config.yaml
hidden_act: "squared_relu"
qk_norm: true
bias: "none"
init_std_down: 0.0042
learning_rate: 0.00115
weight_decay: 0.098
lr_head: 0.0189
decay_fraction: 0.305
Each number is 128 + 32 x the weight over its row's rms, rounded and kept within 0 to 255. Layers, rows and columns count from 0. Numbers have three digits each. The size before them is the row's rms in percent of the matrix's.

# q: layer 4 attention query, 96x64, rms 0.276, rows 0-63, columns 0-63
# k: layer 4 attention key, 96x64, rms 0.245, rows 0-63, columns 0-63
# v: layer 4 attention value, 96x64, rms 0.219, rows 0-35, columns 0-63
# o: layer 4 attention output (transposed), 96x64, rms 0.195, rows 0-35, columns 0-63
q0 062:098048094175125123158062128133123153132152106055186120133160128210158101134136106116154209122088115115146090107125199109162117097117128175138131151153131100121106115125118143169113145109171118
k0 103:126112114185189108135117152136108133098110146095127090120147118171182079121063062102174154086094145111142131082100173156157122167137142118087135154078116101116140160138081108185109153174113066
q1 084:157086166186159169166100157080205126092153111116156114109109151215186062137114125138160140190147137123171051141141131135117120165094118127099159138124132117103115147123115134157106123093155153
k1 077:116074143172154121128154112188081143094107096131069107140155120154183156107130041135102196078079133133127141099171143114120105144134119135120127091106167126086139146199112164172096091159110120
q2 062:109159156126128066112079100177098131161102203154121157150109175078083160112154124126128097133132137140109138143147061151162191139129143105131099113102054189155181109107147123096147184142145110
k2 088:161153111130106114143171146117196134138092136180161177132085105115113133147157219091121101148160131176178196137116136081110091108113107134100113153132144132172180109110122074084060122146139145
q3 072:104132112202176105140077141137185078101141148083163061101106187160190104145140115107131167149128169095114146147096126080143105186142106132156138161113104109136136093108140165158148138111142056
k3 092:103111106138148121096157184120140150070166149151107148205156067144157128091088141125148161057110134166118130140078132087178141156154153121112176122096141163131118163174105182101110113151165065
q4 070:118136117132080130169155086141144049135120118109179130124130160127100109149160169129061146175114129119182114159192140128131088148163085146113110120063203143161138088139084162124093139067102133
k4 085:138156128112110126127159152115141183091126132148198099079092141191097170190085159114151081093151154095136103153133188122124194106168108139115156147150110069148083087153102140134126167122155177
q5 077:132141147145208128096136126078220111046115164116102124073159101144158148114130154107088102126148101157109084130124151139175139160092086125118161102139200160106141092141175105091114098123134130
k5 084:147101128213152085120078130119120161093183129105073119164149118152187186099159098086111161098060124151107131151185179138151117156099111111165132087107148139104116136178094098122107130158137166
q6 073:100095126184152166169042153118115160116165145095098092143123087165194092090137111133117168087089103114135158062121140142130129131132135129151151170071149077084166176112156168167115121145120104
k6 049:107118103124135092179122134116119077091138125121053090170158088099074188107179120059107141161046117146103139168130077121168148067113136084125136149162128110141139171105135106129141103105105104
q7 092:187142178106161154170131160139181150082173162126118155077117116149132173115173126129101208116086095137106150091185118170135098120148164142050138129089127127119089105120090091097157102158109110
k7 078:138115149092121127127097111164131166097139073118117113150137135198100155140148136096136125194103176083097066141117175149098064171132159069130137087158086126100076141084113079121115129148067156
q8 059:205186156095117104136149141090164179130090103183067141107069133085074196133140166114118071128116139109105125131198105134178106144154108126091106115121132137090111138111127119073147158154117126
k8 088:076092128140122122148127111130142149104150092046172071107146159218184092146083118156162159146102111158166121122078163081145085118126108183156102175144104106143126146171114152161105153120120138
q9 071:107142137135170138146114165096140163127136172124145069147083163129128163144082081097158168081119083105095084125096100087151156077108203091151151168113096140113145135122194151185165174123129099
k9 106:149098190126143178142082164123179151118087103129123142108122136156192076118118150140111133095143131205183145146095167121183122115121078155089121160144164104097134164107059147077083109142106100
q10 082:128180110033121154117172078148135134151130109133147137122138162065103176150192109122155080126172155072141107106119121131167085094137130169102101118123115115137151130060072148141190099122156154
k10 097:182108076083104131075128129073151141172137134207168114098090128102090074114155178119118125108143163090128149167101113147093169105113128097123109061147058092094157128158151146114172136100121134
q11 087:102173106123136106110167133113123142186156169126088140111165183089075096111115101126138133146137059123113185104119124136099149163126133055092088148163091145144070121086214089135161147121134094
k11 090:161189155092066138135198123126112087153147116143179184144102136097089117168115178175144078166145091153141156132083105112119112152132081136139125137105123146165121074120110106140217173119100131
q12 091:146135129047074068186109104156157150163164127129139167186166111098070171133153129121128131103125060112145110119142162081117129135146128144110073080162147132180076094128126085091138133125114087
k12 091:107137192079088196152086108101128125190119119138180151135105176116100171139095171152084120156129150145117127091093136100087127104140094174165150109119121106102136088110087102080109191086076104
q13 085:117110113178114180170084166147125136134145102115143108113130097192144100160090149076122129137136171102140101095131124126091158107216053119112134148116141150124141130121137101136062153101024134
k13 078:040148141103078140187144146146085195113103128139118120119131147131182076177177138142105129091112142137102171143173167135131175123138076165149114131115142079094158122139098092107114069127183155
q14 070:137150138097119081136204130145149071166196105140188151110135101116102084121157180070095123128176108107123149147067131140107167165121133174119163127071116117149122101140099083054132167123127133
k14 105:150179135119071125145143125083159144131102131182201141111104176094068149177133184128146085134186136120130116111133101128123146130112139127166102083109119185149106048111085111121134185093098168
q15 113:128138193084150108127154063141104176152090069159111131130129116129124176103040150141129127092108093105106088188071171132151144146114124168156130127169088149155100151156196120081141139131144135
k15 111:137086121163114079176167156148079156148107201149149076195140133086102125108136110106072133164179131169145105111166173123142133132111110065130195148155169154075150124136145094102150119092127128
q16 081:137133096133146132136062074155180080159123099132102142061097089109141119121045136148153122112126139088110124083108116165115159132112144110151115147052056140113174152120169126112137145149058087
k16 069:079104096196110104176096140083081099079113107143107161127133108143088110074159107102176178129185161128126139150091113148124140107123171081186147137137067099126160137131097144135122079159178085
q17 076:168123071116119063136057112114137112109182111181168116130149171127149108152155179135135153159125177095104113086163133169152080068199137115123130095091150144134152081165105117105097137151124176
k17 124:096155131054125143109080127139128173068156114140138135137150075136151152099131135195139152065113156201140114110163155128098118118109094197143171083158062157156125101116083135084105141113148138
q18 074:111118088125103106119088162173039139170100130163127125118108167119151119163139113148090087084105148161132225094116124082117185130089168134163103111112135196117112126082138092081134135096112123
k18 097:080167112148155110065169084118188082124146154096110132104144117087118100142100117124150092153113114067170176141102164124122126182153186144081063057105148143161153114110175147150116109146144110
q19 073:085106122172124101131141169168039138156104141088123181133143119140113076128053098160193106097112122127091147046104138138093136102109122066103128159164140148122161148137107114145133158117091078
k19 081:158134153114141169127132129156036120147088174145116123065043172109146148160129123091143058128108139134089108117104073081109107166133121106131108136063185134152137156107183116129131090123100123
q20 122:121117111120098151137162109093095159156149069180156115164111090156138160147124175142115089091098115064145151112120162125097188177128076179202168136102131114154120122158131139129106153045087112
k20 081:144156136128165073137126149109128097132133138157150115072153177122101165158083067116208124146136151066131116114097147120173190139105117106088076146079063091112136122139159110079168140155149084
q21 156:110149202167114169116208157094143172095169151114142091059089110169151074128095098120126090077134126098117112106101126133083065126112141115083144148103158106103130158151159153191142119132122106
k21 106:196121136128114118132100212143107148107128183115135102082121104139148135125069103114212092156131133142183054109085152109154158172137124146104068123128130095125129175098145150150174112163112090
q22 079:149127170149144157114141129081199099100200142128116107153109170127111159095119148157138107150174172143072083172172154127144088151119063122176204095105126085119106117160115126139174114128079124
k22 105:162067038151075095153136183146087088171109116094143170173130087180141147095162141062125169158112122180126159099108088104104107134129101121134140131097113126146086120106124095132129148145183096
q23 082:128093114093130083133141048202147092098107178150125072176153136121110111153160148154087090131101147122139101137109127108146126177034124162150163081103146083156169111134152132091145096140114093
k23 089:165124135165170121151063145106134091086108091204134140129109118156139131138112140119113178088138108121081067106117122086123203115133096087205122133164105161099188109120125061113114164143126143
q24 095:123112121122086079123133112150097117198124108107146163157166074111125131187115128146177085145101128087098111080085187105100150137111083135189169132175169126174166128148094125165106136102055121
k24 082:099136103115125137096133068077077124130100103121133146153069180089118192163100109141147096122140149128101119097145089127105239144118127169130090093085164178117128120105161149116070139084147115
q25 092:124117063141139101103125070097118072123171110138126108224165108104122194117194135116117146133143104145130147159097144096124109131147077138175165068131100096163152116165123122110083101127190158
k25 085:143125127087133138131120110111200122121138133155131157174129150123145222136100132099074162092146095187081138159142131153140113087094147127120163153090174194130148089155160110108124153052189134
q26 097:116106104106120200159101123105134112099143119144138152123110187165122197152129119069075135107131134072142142139148074057134133087088160109094179133141094087146161105128114173065118163120098078
k26 091:127139139101164095141114171165133088171165118134131117124129114174127077181109148071135140135164136101085149163079136167197136146068123120190159127148132100088098120157130037145179115126094095
q27 082:144131123189156081133136136170136111102136138118103106190116119142120110153143090108108170180129161169144130121125145152216081090099109171115176127102106147154079072091090081116176142158168183
k27 090:168117147103148148120104155150134160084147082195116155148108140154142085132146136105156137087122068253143098116171152116112101139126128154099157122128136182134106143183160111147066160144153088
q28 141:118117114107126089129060088143063106143035088142117145163135091102126099127080175124148129117105172111073117129108140164176076140142105098147130088104113137135220146124172096096120110100110123
k28 104:126152094137101135080107183055127156120101156195131119082070125088147067146130131123167097079082095089141124066131151102105179107129141128160138096130114097122161141198139127177106113160156118
q29 086:087117114106096123125117134164165125186110114123115179115126129091113097110130081065096141158154106095133104175114121109078076129153178068092113134119126113098108179150056139198144097058100118
k29 086:128146150100087175198078108126100077188122111106152096120110088084121170156127121160139106154163119066118144150098109148093106068115172120077161148087149090136117157087128146195143126121099180
q30 076:110122076090117053118133087164106108142091118115126184188146181098100154092177153139116162168104118138174108095124134112153122137131159101119152082147118168194125079114103106049155165101154129
k30 047:103176179123134192153099135125121173079137106180110120109131108124147103131147130200077145058103127184156117120161149118156153069164130105156104174189127112099107110155100144152183105082102140
q31 133:075146203118142183057091158102152100111158171103134074102189151153140125171120075119165163120078153148142125121111143160123200128128116144118118161180135163116114126157134113145179173144103161
k31 105:108138054181084073114217123094151102135128096099122176158144115147125066123136099126170143131107120127140140110102076157107157137169146179069101120147105078148126155110127143128085139171146067
v0 083:148122124128110108122112101185097124125087172096123127134187168127112133129118102145173151088117130148055059113087142101130170103126158139136056139114153195124178121078194147128134134120207135
o0 100:111120128138099133218146106176088106177078144088162095169137119100034154117149077133077117148139137106165118130130136125112172170148143115138152160115189097155131141092116153111145114054151118
v1 079:109103216113130102100139164185114100121035124114108187159133136065139144194159095103088115092146119117152159105163097092136146085118106131072150105105067139107143113100126129106148143137096132
o1 109:060148110109126130070016116157147085190118108105113160163133119135126170161142090146219125116123134135110084108105149175156111119103111081079131168124136099157141116098142106114103106115107136
v2 095:142139161120124081099106138151103105142119144111119141149153102131143160135020135134121120106125154064137167121156154065139137058186137073144125136076132161144088128078120073180115130120066112
o2 112:157115050103142163171051147151095135190073222122160122147130130114141147163101138128168147127128088121117168095151104081079097130117149152103149146089134140107126088178159088149099126129103113
v3 063:162185141102123163141128090058154147117173183157134148075047101112132089109095153084089081100150146090119105125158130086147104198159128141149127137153126090132126136155172148174125095148163168
o3 078:144250172104125167108111134059154160080145193167119081080085148078140119171109121146127114053112135117095136139128112116099148105166096124132134153171131111113116122134126130147150166102123142
v4 090:160119152154121111136113172155163142101132062106152096151111179119111161135098075176108117079176201198133143129153144134118171071063114152112109143156184101181101133133132159105100139166116145
o4 096:145130133159166098096112138144125228141126134117177142145155100168038137149130135113160124125115113173103153166103176185143123127117091144161110161080141140176124197173113150077140169108151108
v5 086:131149031071131098078092180083115101104100141120108161092130097123143154139132119071102148101106061138122128128171161063129153121161125129074076131166133140170095126182166151135142118108162138
o5 104:133163169123149130148123111144124123101109190094106129105148134085189146154156093096149162141075099122105144191120109108106150163129122076130162165132099104165094100099168161162057105043181148
v6 130:137079074132121105094142147134070154179115070166098175153124081098123161078126138114120130146123150069090109130149083170123117175104140099153080111089170117103167166104153140071184077148125116
o6 023:197084086093100127088149123125140121134191119113108185131135106094158114103122114114173080142121164085098135188124133160126142104136110159113090110102116161133128073168106127094108095063031138
v7 072:141146143091120117076134189083126153099171150099123087070109078126146120138118161120158127098133087128171137176077094180150121124160105088076190112121162097111116132085097082128126122099117042
o7 093:119178126136084169147168154142134080108183169112137084104075085162199136101137175131190140113186109126169160088160114123145105173130146128116123142095160102107108179165179135138145085171136155
v8 077:122150133114134131221113121166154114161058185111116106104152196121119109183082097177112158174140156161115139082149152103163114098092137094060138185136092157149105124127150155108137102135137099
o8 093:121114132156153192132138121134155108163150192057129158139167197083053163174137115124128134205156151143059113130115111180159084130142141093110129179113093132141135151100132141164110159129129124
v9 080:157165136132163122072137141093160069091118104137117121170129100107132180126209113120085130162094155128145126133158177156113079077071125149092129124116125108063113135149069081174071150135128163
o9 109:152098170151144142107043164081117080071151081132156100134125134148165172133151163123152150103111140131073062122149159090133100095105111119080152080100107086155108077155143133147085127137166075
v10 074:127094165110125083142150197153143126091143058150124102151126087163129151124112164181142122153113137065164178161115148115105144088127156050113151092117188093135151103139117116100100161063099082
o10 084:153088090166181120100157137170053166158105094164122136169092088179176098140116160139142146117185099147189175139187129096163136184124125128136164105086090159152142102171139123138164132123122135
v11 101:101160117117149130119122067148153158100058144116107117156118141123117148179101130126077119133121111147157112179116189169133117127162086049083066144150147179138087128145098137080114100161137210
o11 103:139136100130175186110095140099145106125178137101103103108126204161095122155148133122155155165114113144120025203128191107141103114111151108122144141100140135163142140090179068105079123095117150
v12 121:113111135136177123123106091124100170133108113148073129111107053111174152087120117101081125093140158099083152142135098184179075192078138126126093141108169091082150181096129147098169106170155109
o12 017:141153127111136143113198063121142134157088119172112125095142119103124072101104124132109176145189152092151142135135113117060143200068147123161123139157112143104128133185160175137097077134204102
v13 085:134133121123110162054127138104092163158102087156097136085105153142149187103089113152159117195106141136100144105079061146105182129107118104137147106095077095126102116081117171195089155140183130
o13 102:164172098152087084140181155119172130157165084172113170134124170104150146078167088100153063166147115089085146124133147126094081096125139161133188098103142065144113133115139115157153084155173097
v14 116:143149122110080133136152154129165085116145150102186122148149197152087105175138142154173127166118100161172109123124160075083176068167114130125169114145086166177105072159126105158083151079100143
o14 019:103157080148080123150129070109061178173153129158109169112174160118147124134194153137167152126112097175136122128173125166137123119129137137184093145154136168094172156214160097150162125148103104
v15 075:176117157121144182122154142190163103138165146113146116110073116142122109155124128109129107172144191141114162144083125089086204140103140169129134144049093139098200152135085129172136134109156073
o15 090:148142112112111179128138112123130209171088078106136157159074102173092143121113141123096074094122181094110116047126115143137093189101137100135105115161097086091123123122161166130131174165147071
v16 073:131143135122126129115155109104095138088221100127151089164145098142158165133193162095071119142143194183073148127129088115147078087148147161081105082124162094146147137139112074115078142116109102
o16 088:141117089084162139148127136134132186096162147111174149130104068159226153145139157151107177080167166173136111092142190132162129084158105190146125109104173130155095126128101164115145168119125105
v17 118:165150128109169130160098153153143126112109188093136152125138159096112190126093100160149163142150116171126193067069092147148138107122201066165138139140095125144084122140119126131215096160118107
o17 092:144169132112092125123132152130182069097190173053181129160155171139106148112119107132208166142163133143144148082101120161127112137169156116155119120160060142135105070115150116155136114126192101
v18 095:179103097138107109089135185121131144138116048117149130099092126088118114111082138092059131140112144125121204103065107147157086155112154194128100137155151197119146157163152169127160142110088117
o18 107:138147136125169096088139184157119180144136076076111133092110075031077112073162131127162142080086121119134141064132116125145142101136140133148095190149125147117114103151118170131100148168163086
v19 093:092137097111147156090101165142156123122138138137135083182121117125116036123071105077129093122164146158141117078129129143084160146148135127073200173160126172131182148087125138066111140185135144
o19 105:167103175119110138138084104108145153096122201124100151076094110117058168085091120121180167103114127144108083175157148147212074182120159113113105114144155102077119118123122122095151156160113133
v20 097:111125124141106087192133160134169119176152076144124096121116134162140196099156148155107085116134203137074117099140111132132143115032099176114148163138163091149109139110155090112094143123088069
o20 103:153111122175137124072152161127108119144082177141136173116137066126125117142115132087036098118108099159103171134141120184133107078163114168153136129079143123145099180161083136141186178171109086
v21 071:154148136095144159142121166139122131098153118142129147082099092154146143158127114077146125099151038122112091129135123055134165098176127210093100092077133101146137120127158093091120118124031150
o21 086:132159157062089184132149126151111188098076111132105154099190073193178146229106124125144146110155107154149102145139119173118132159128129118111139160112121130108107089093108137126143079086117165
v22 122:133093104111072074068103144086036135111152101124146114091107093151140162173152150105164120139134129055146150147159127143111122128106036099148174096068138099121095138126091118171127141127118118
o22 089:131102055110146119116122122145121182208134114140138140124079108144167108158166169129163100134115053107155185111120112056086129127081094109132088122150134087139097201135129122093095115080116150
v23 061:055078094132128088117101130136037128117061146124131167174180151131130109117095111090178167140122087107134172055139085148077144125128161152126170125129085142143122113123126124121101162157080105
o23 078:139042103097091037123115120172121089163124111130101187139195139116146157067119120105169154199137116143150153146125135112123102161134127101126098123167138161090126087106077138108111105078107153
v24 081:179125073134141153098162169065130106145087194148095201125138150134134101120154109116019113144126168118088146142133140179125119106097102153114112152140181083141141102194118143098120150137127114
o24 108:146148152153153102103128138116152121105112157162104109100194112118148176107125127145100152137093163140066110062095179046157112079071120074128146170157083142190107104112173146151125158113149157
v25 087:100133132096109098157123108082073146116096157118117110133172083126137141169210142094175144088131088148081151169135100109143097133082093149077139105100166085156026132087139117100122118097121133
o25 091:090138153127112145092155121115125065189132157088187142128117104155222144137156102133152117166162110148139117172105102146118128101155129129097136143125175144158123197096102082107101094044122179
v26 077:109128169128103133093145095126153130105116089080159104126090099114131075142123151113169117105102105160151138204136150124110154085066096161029128162122204137124124158130092155159120125140200102
o26 094:131154137140116142115133107144089152140143092094188109115039126121110137103135174113113082127106130104122106179104160153132105207105070150129068186123173116127146201174147128124057111119126111
v27 098:146101082128130079165062086137151118182070089188121135094103123130146160075168131092076155154132147109040128152160064108138116083138095097127147116131116095116120129084126128085136157122095108
o27 097:121137106106122105040146152155090139121091151148119140179173118101159147116137067090110160125092127119104105094128113108122114054165094140144155106138138120098095155100112079132141052230139141
v28 098:144145145094140125113109087090163164074122126118130098173098167139117123117090125133182167135145174157135165076095070128104126108153161044152147090189110150110060148110133067119184114152106130
o28 104:177115102110088142145134147121098105106225156099180104119108149139128123109157090113243175128160140128172120168129130159103073115165148147166161073166097142085139123145133135148141145121102135
v29 075:115097101128120149097125087118166123153126132166160039092163090132127087105142164187149152106149143116062156155108131096125176034116150127109144149096143150120131138120064146093077157121172167
o29 101:176096151121160127139144153146087186174081153117195175168084123105122106112120177173082126112174125106129102128097099090163152189126141185169136111131172119115129182121149127140127066182141149
v30 081:082137101094142062169122127138065130134167125117127147127131096139129079149133136074122156175109134166167071142089113170127146097106127146061089148158176136097123134214154084148122151105083176
o30 097:120091127138191116152134125147129116132187101120152142052154096078161139168154180067070169138114161156140116117204114140149105168130125128080101097153128126103099071120180110122115136078101168
v31 068:126141174127138152137167107050073151153105064151127117064111111128122100131142162105100114075127188131146125181062146168154159116074142138101063103122128119117090132144166100152137091127089178
o31 086:134174170147186126109091209089143117176162098146179101069133110096153114175145122131095086098148154075137083135111152164138156111157178136127126165145143169123154193150151092160170097142139121
q32 065:128119106145107122211142129082139099163073137179132100159121081102135161143124102103157171094068118157083128080105131155154134144193120105076140173127154182138153115131128105211170136137108155
k32 076:175133180115153111052137048145147123125093135086136130138068125133145126115143138161155097103156073183098170117077158096137102115060092111140099116122139087138069151085129160086130117138097089
q33 068:171090186125144134176128111138102162154193094104135134095071169142144070101066144125115090142135140169094160145112192133134136149083137164059076069118157120125091145141161120117119117119139077
k33 089:078131089156191107134069146145149103081150138092136086099160144149134095138121095129153157158110092118186148143104134153145194128171097091118181104172166173102076093178102139167146162124149172
q34 092:171088126183161105132110140101141111095137118080120092130096125162220159088116143178138104146149110131133076155107176086103098100126140159034129110118129063115130137080170165121113097151136103
k34 085:130126220127130163132089130109116153145127134134076117097173198105111130130101077084179169114113147111137128156210071174183129131132087102164099137114110133100201162139129125122136091135106120
q35 079:100141125092132079159162131063160147166135176158131134146120111142107062134113142128135159089111116142114168159110098121133158177116147125170095143176100187156116127182081045111199118073121119
k35 100:124131109099101134123163154085157123118135088121160073146111193144117169159194145113114171164141133170061082123171117171134098103098094091114094095121097085126083077086174148156172161140094124
q36 090:145084089152160100127138128128145166136089124167134186144119036145141160101089117118063127126163148146098105082133138163088108134153127129133149168153120106078141159119158127094124107245158148
k36 102:131119216104126148188078082111125151135201134093084163101161181075114162112123108121196147133121160084134145115129072150125125150086142136121148133110147135109162155108142113106087070075114100
q37 082:157134124081132156162167059159126125116157172163157157139084164090134166146079118080140092217117117112145106115091106060127099166093095142144115140130113114166139115085134107147099148048106141
k37 095:126132081161108126083093149145151121096124073124166144120143147169135101144096131160146143126181091099048114112099131195089132064183158157096102124096129096166087088101107152128102161203140114
q38 085:101185110095117071106200164110156168165131129110166158116205100109041130143119141151155126120142102128127105141180102160083148099149149121111095143146136192154126091116104086119178159100150159
k38 067:107116175068116160141149124150067162117078095130208140136139103161154111173132147149076160086182125167134132070114130101149072122114126188145114118106136143107087119111070171090168136145101097
q39 115:119124103141109151210202140087097123171150121131146104132095090145131096118215166151117118131139081082098150076149085155113099131094124141109149126082128106149090143145158196132206122148132129
k39 099:172129139102121192085124127119053145155125125154106160074129093093118134122105106114121132175108167126138105164166162112155122146195198095156085172120116094075151151099079090178110135086134091
q40 087:142123165118150139101115110115150125067152107105115134175179151126135029120099144076130100148133103104194061091129160153126158137169099144131094145054147107137119121077150154115072130147070115
k40 083:194117108110096109118186116151104073163141115150126158098064054116123160117084155119128068103137123100084142119100121079092093082139133063133118153122093172098190147101121122115127128095137074
q41 127:160115109166112109137130149108111093117126170095110081151106129153140228139192104120206163137140131164110125159136091125089100074095109125051107124103122113126132138071155155183081106137150157
k41 093:141128163105154175148085058137102165131156062140108151146155165131176151087097151133105147136114175115131142199127092132157117105082138083157104114208142147146110152103157050122145107110087158
q42 082:153115084173167153093073149133145076081164135081111149131197182146125156137160133119117155157090090135156102105167134154075099065123143072152117118109116125109151116099201128143055124105127142
k42 083:136126167148139098168139145177123198104094122158121148162114070137143096131085116168132095087059101088116100171116184152178148132174116194163135088143152102121161128144160146095137113140203116
q43 095:154122127153132115175083134174102141082077084143117106161125090144176179130122132142120114092099156125084132142084113076155106150155093194107134115065151128125056134143086145166150103149121041
k43 100:172130126115101129111108112045125117199159159138089136125102115067138127099087145125147095128153114069095074133185127167153133098108126080164079130159085108117212174151143131096117100116147140
q44 090:173092127188125130129173180139135106126147124079108109145061102172189118097150132109102106190110130071125132150160114134104144055162148120126132105135138087112144132113211182136084105172096115
k44 104:106102117075159108177164106070146121142144133091068090115133144127133152164136147084134133179139154083140180080113130107183082177067164126146143140156168128063172158154130122085085086134149118
q45 098:140133176104164126133153184141068140126158122128138147156179185114087186125141117092148148125105131182195094051119170094155102166144141127149107154114110191139085108138177130114162134184140097
k45 099:106122095133098117158114083166164113094169141121161172124140131124187146146180096108101135127141140087123141075080145159112018102074142137116131041185100144120116087107115088114114133133119130
q46 083:160111109105138188119083087079105147166187132092083171165142098160157145115070108083105135141102177164086111096171111107094102170073136123133086144107137160100129178178153150172088122108139121
k46 109:121100143149144141146154100074166151138132144120036111098160152113170111087116116102193150192108126123107153125105101144091089120084161100172084129144137119102125203124190132175130072132161157
q47 132:162115099088130092076080131134144135107095126090150119088061192141130150153090132156113093127170135131103134152051204096081117135113092120159144098076105081134115117122169188142106142103167143
k47 115:153131138146127144101134146134066104091096151156173134184118114185104135118137084107146151114102152108121157109065066099143108110104064198062148104180092136144136115093095104148167113184086115
q48 101:115113083161151096112100139159153092117160171159153102163116144149164069140093182111120074105160179116153094187089104150099164130155100124106123139094095064168098123177100180092139150092112081
k48 094:149126107112144154149143138156132132064133107154167115195156129118165117125082121141122126111119109123171113123148168134200107092178099141167150122123121106103142085129097155105126104241224109
q49 105:140115122139117060183174127150091114131096097116134088108081083083128087119119126124102147102144078134056169095158136113132123122146083102176170176090196118129150143145146109193160112140070158
k49 144:173132135075114179146111102090147130162193101107096171139084145102084137118157153073149086187154180086079106135189105107101147134137163107078073118155106111131130153077131133099128107133088095
q50 115:085089112095126166195134104128145151212083162154121171118111128103149129141062130103144160177087141067144174130140131104131119087131120162146076086203095111100127122083107121114126135134074147
k50 096:105143105147115119115163127070109097122142109115137121106131143149115105085140141103129158104143077114063140120085086125124151165172154095040139169029178123067144155115121095168156139160150087
q51 087:138143135160123085124147150154099119168065174157139143143125101130168131147159149104102106175083112132101134088083163059149087101123108099085179174111086122124132138108184130192131132169154044
k51 085:105108153146112141107129104035084061132154089164145134130137109087113132112178110143092107124167188093102131118149111131145139112128128135160057127141159117073197168068100077086113101130139159
q52 133:112139131157139166083107185121096136133162120061108125106106120111167150122121097180133127086144148137119067130115103131119064119193158161116127184173142177104076130135170192188104111098082152
k52 125:091126076136126114163170178155087117161117182083109142123139134124091099115180121064081137115135076135151142062115133161159150134119126054146084160105082159082127163139142140125177145162147070
q53 123:133097091104098154134157142121179176120111115077147120180108099139117157151173215174091078162145131171100115202133131126079163152084132134091160100131162103154126127136173156186141121105156103
k53 104:082093133098144125077130108144109085139093100096135129150145123144125158171089192151089131174159093103155110129132054106158150060148115129157162147133158062131116125126094104095082103044156160
q54 163:125116149142169166104076210098148121114144168123123066136148130121148110133085117097103161096132125178092044123144117116186152094163134080092126114069174148128147134124089093142102099169073109
k54 130:132131136099145168132233097092149147132140128160115101111095059101101088123139146098195095113076157087145115154092078098101140099158120140142118100168089117127154158118194139117186132165111103
q55 098:132106121176150067111097207135141161124171160062120097155138102105097141101143106124106120096119081212124063152126096141147140097142127097086104170107100130116086139129087181159090125157154090
k55 093:101159140072138159166095119151138120110104110137088162166175168061107155112102136135131063135117148124190100139141062100107113172158132110125103109163085140166146118160165069169128127085186179
q56 085:150150115119144088086109079171086115085133141202146088111130177120125102142136155124137067126136161053137114052142150165167143155148083125153126156106178144158163129142145145145144140105068063
k56 131:170106086156120111136183141160174120091163071138139146124117059186191137145122145087151130130116178063129122092152139100119090053073113139152167086148111162127119106118111133108065120161117123
q57 109:076117136149129086113086094094166120134121111156112153093153137143126091146158148130191063161120134110176158166133099194103055129062095176165142131168067091158114133083131148143139165119133152
k57 120:158129053153094124130077140175136116073112086132158193153185125175159195127129149155130127113137070129111103117143166116118144077145129164162139114092162107150137111165084111186066097109138103
q58 100:185110114132147123113141150120112167136151104137120076146133139170119101101132137104149149112158115091180164188190146194146114112170098150181036129089044150127109122162111187136118125104117140
k58 109:102148127102108128117132116079164145099142195169087181115153182102131173108161095077131104147110138176137177140138161094173162175134194085089128105184137098156102115161152096155158146176142105
q59 102:104133116129114073101126176121121217164124177112081118137155130107106193113116113134150119150122060134145141094159146150166128118095178090163112202094155099113117155119167143127148139113218143
k59 086:161142123146100130136122116105143072111086094160051161110121145096106108105155137133143046169114182150144085144097090115066120169056114084126095134116136136130082109180116127153078121109071135
q60 149:165113147169162210157116208106111135111158186140130121132108115143163095150117107103123150160110187138122051198145110167129143108138085146159120128139164148073122134158129094144090100151070148
k60 128:103132065157160119153145143160108067127125126114133145119128191106122136118142111153096154161209131160075122086140173129121080167111102120087102162047171174083130141115094107101128101137195145
q61 087:110113171109114141160125094184133175119142140087109154104139125104111091123135107123121102111101035179082119122176112159095181105147124088171147093153116160159153124094176148086155135111035099
k61 100:163108081130117092207159128122133161150158096084137084116127144121111121129098169130161092122147138061106100101136108146100048149074125197115142124110111108122075192129081183161104132146162121
q62 061:069136074078092095185109097162112081180107084163136189122146167089116124131080137136122089121078144081110156086071126146134104146146177080115117128140083143147108127110130118074168171152121136
k62 049:195128104149131105156152204200124088116115084119153170175139117159125028118158136102128115113128125101130053137124166121154099118192137120122168162081125151121133115100099093133129120168160116
q63 195:169122149161153123090155197123136156072140165101130109085094083170152143121167089047111153148180148194120082174162095118121107119156114139072096176096113126103151121136179127143148099107131145
k63 127:127166116123099186081119122060119118151115189156092182108112165072071099133172133131175153112118131130127160133087113141124189157143132098190068144168115086139115148124158125086174156163093127
v32 095:176132067131119082168169131164143096103147167130131189107187071162139166135116118102138142204109149139186098144135167121113069139086129104161082154200136128127153108151148102122152123103097161
o32 120:167170117162126048132139121162161088131129079160063176093182084101161150088101166095108114115115136136117137092165148106153113157104105092095110102101133115157148153117161165188070172091150110
v33 159:070166150114116127199128117152142082140123184110167081133066171112080132165143163138179082192126117111150135123060109129077138103144104147099169086129132125174089093107135140158106129087134165
o33 019:137106160158123132200100091068130109145126121126139193138141099138145165129126144128104180124203117176135125120084104168134145083116086077129161111108115184130135153135142109078129221069141115
v34 095:227125125126121116182162133125102185089160117226135161165098173146122147138132113057144116136121137150194117165166110068108132135110129128147111120116156106112106127168109182136142129086155125
o34 119:135139149137122154122188127099183198192121148140064058128181120118114136163159131090127175153140121133081108126133131158118096119086139042095130112133142076089109119071134153107109123126177157
v35 139:144121141116145136097189164137087134128143142105152141109165062173104119139165092136160105150198185144046136134182117198079072107113122145062137130099115149115134135184107127101109101131134110
o35 092:118167160111051141099178130176118150126191057114156150131167151126084131128095114181164134095181104191178122117145096138110143165088140088092106112106118166101107134122142104136069105162094139